Weights of a small transformer language model.
Size: 8 layers, 4 heads of 32, vocabulary 3435, 3.84M parameters.
Architecture: RMSNorm before each block, no position embeddings, no biases in attention or MLP, untied embeddings, normalized queries and keys, ALiBi, some layers without attention, gated attention, value embeddings, an embedding shortcut, learned residual scales, capped logits.
Training: a variant of Adam for these matrices, 11481 steps.
Each number is 128 + 24 x the weight over its row's rms, rounded and kept within 0 to 255. Layers, rows and columns count from 0. The size above them is the row's rms in percent of the matrix's.

# layer 2 MLP down (transposed), 512x128, rms 0.119, rows 203-208, columns 0-127
size [ 93  96 103  99 111  92]
[[108  86 168 123 129 152 135 201  93 150 118 139 110 129 117 156 105 146 161 156 111  99 135  85 137  94  80 120 116 103 136 138  95 136  79 132  67 135 144 178 115 136 140 104 123 126 182  90 113 124 156 126 130 137  91 116 192 130 128  95 133 120 133 101  97 140 136 133 144 139 105 147 103 114 173 150 124 144 131 106 116 133 121 129 109 153 102 124 137 134 134 131 109 123 124 124 139 149 126 131 127 145 188 148 132 146 140 137 157 131 204 142 173 127 129 128 137 139 138 108 126 123 152 146 154 142 130 107]
 [146 166 144 148 100 139 112 103 137 159 115 123  83 107 130 128 139 112 138 111 145 135 179 118 116 133 126 142 110 124 123  87 129 145 110 129  85 125 118  68  85 124 149 127 122 137  82 132 130 124 186 158 169 138 105 111 128 132 133 149 111 127 112 148  48 122 127 107 159 123 172 110 157 145 120  85 147  95 127 131 114 107 127 107 135 118 133 113  87 117 124 100 141 156 144 116 134  97 162 135 159 130 139  91 169 131 129 157 166 125 152 148 113 159 128 126 104 175  86  89 126 149 154 116 140  88 121 151]
 [113 141 124 161 184 133 150 128 149 146 177 127  74 136 110 165 138 144 149 102 116 145  93 114 120  68 147  99 136 129 121  91 144 119 172 110 109 112 117 119 119 147 148 161 150 150 123  88 118 150 100 129 133 117 133 133 147 132 119 113 139  97 149 142 114 139 150 154  84 128 125 120 158  90 166 150 112 173 121 130 139 153  88 127 115 107 116 158 175 114 152 148  86 121 105 127 156 148 157  81 167 115 100 109 132 123 117 115 106 149 135 125 116 105 136 133 137 156  96  88  99 131 190 111 153 110 128  96]
 [126  91 120 122 110 158 127 107 102 138 119 138 100 135 147 128 126 119 154 131 151 105 180 130 118 129 127 135 155 136 160 136 125 127  45 138 101 133 148 124 127 111 148 153 103 147 131  90 135 148 120 119 116 150 123 139 126 134 154 124  94 188 118 132 158  96 161  84 143 144 169 133 135 109 158 115 114 144  95 110 138 109  59 130 139 127 112 134 114 139 116 142 117 106 134 156 134 172 158 103 128 132 143 163 105 127 147 172 167  85 154 178 115 185  80 108 146 135 114 121 158 144 116 129 117 150  91 148]
 [139 141 152 149  77 117 134 109 136 148 154 121 155 112 107 108 151 120 114 147 161  98  93 115 128  99 132 146 140 137 158 161 131 101  90 138 157 123 149 140 193 129 155 147 118 162 107 160 142 131 123 108 124 128 130 219 135 123 116 137 127 113  64 156 129 117 154 148 152 104 129 132 115 187 120 105 138  95  93 171 124 114 140 119 131 134 143 128 122 153 100 123  88 129 151 100 114 150 140 115 118 132 105 129 106  93 161 144 112 131 135 136 118 129 102 138 107 108 168 146 151 118 117 101  71 125 179 143]
 [143  73 149 101 129 147 133 131 114 101 142 153 145 147 110 131 105 132 168 108 131  84 168 102 115 130 101 137 104  98 113 157 110 136 160 121 102 124 164 123 120 110 138 108 131 148 160 105 130 127 153 110 140 138 143 116 122 135 109 118 136 188 135 137 157 195 165 122 141 122 136 133 132 141 171 104 114 145  91 104 144  90 122  70 169 146  98 127 171  90 123  90 142 116 158 148 110 149 141 142 144 129 129 173 148 138  72 131 107 148 156 172 100 120 141  93 108 127 122 129 136 129 130 147 105 135 150 175]]
# layer 2 MLP up, 512x128, rms 0.14, rows 204-208, columns 0-127
size [ 94 106  99 121  92]
[[118 158 126  99 151 100  98 102 153 123 143 139 141 151 114 112 148 162 136 128 138 120 154 127 133 155 145  98 142 140 112  85  89  99  97  89 150  91 100 120 129  91 138 136  91 137 117 129 109 181 135 158 153 150 129 147 101 110 136 121 124 159 191 157 144 141 121 151 142 124 158 119 151 125 118 126 103 107 147  83 135 123 142 189 151 105 127 162 129 113 149 159 128 147 139 110 155 163 113  91  75  90 136 124 158 109 107 126 120 125  95 130 138 119 186 159 135 112 116 154 105 128 113  84  92 139 165 121]
 [120 143 115 177 114 137 128 140 146 162 157 177  74 123  96 123 120 105 100  94 127 139 130 189 136 167 151 115 137 131 119 123 157  80 115 106 114 134 178 132 155 125 101 146 115  79  80 146 115 135 158 107 144 109 136 125 130 140 102  98 176 137 112 109 161 156 133 124 132 136 145 115 176 110 146 111 111 151 133 123 120 132 120 129 120 137 110 139 117 110 104 156 124 105 119 129 142 134 144 159 130 109 132 118  86 124  65 117 109 123 101 140 100 133 105  55 114 103  77 131 119 114 132 149 124 158 167 116]
 [139 139 125 102 145 155 133 174 102 116 157 134 138 134 144 133 171 165 144 161 125 156 119 134  78  91 142  98 133 143 114 109 158  99  97 200 157 106  81 118 104 109  92 141 113 104 108 113 127  98 142 165 116 108 105 110 111 112 149 125 118 118 135 125 125 194  94  80 109 147 123  86 182 114  79  92 114 136 127 109 150 112 152  94 119 119 111 142 115 150 121 128 157 111 159 140 124  86 135 103 138 130 118 126 128  94 140 151 113 117 153 124 121 123 142 172 147 120 103 138 112 128  83 116 103 134 146 121]
 [ 99 121 123 120 134 105 138 173 132 130 151 113 121  94 142 104 127 112 132 137 113 108 128 122 103  96 137 167 175 125 101 127 129 120 131  85 190 109 140 145 158 126 155 160 127 130 114 124 157 137 134 154 130 143 103 144  85 110 162 120 169 161 159 129 100 156 168 155 167 113 145  99 130 161 147 114 117 170 114 141 143 126 139 101 132 106 133 106 177 104 118  87 136  99 144 152 142 104  88 171 126 187  98 113 126 123 122 111 151 154 134 107 109  91  95 114 123  87 149 125 127 150 106  88  85 108 135 153]
 [102 115 133 127 139 159 170 131  86 139 143 130 123 118 180 119  73  90 124 125 167 147 132 154 158 146 116 175 114 125 140 132  97 135 108 163 136 124 123 137 110 122 111 148 115 122 155 114 104 118  74 130 159 113 174 165 165 127 120  96 116 116 157 130 107 129 130  81 129 136 105 130 131 137 154 134 161 185  96 143  80 172  86 148 107 106 118 114 100 164 144 104  89 135 120 102 173 100 184 119 109 146 104 131 120 148 112 118 118 127 100 131 168 144 132 107 128 107 163 122 110 119 107 134 141 125 104 126]]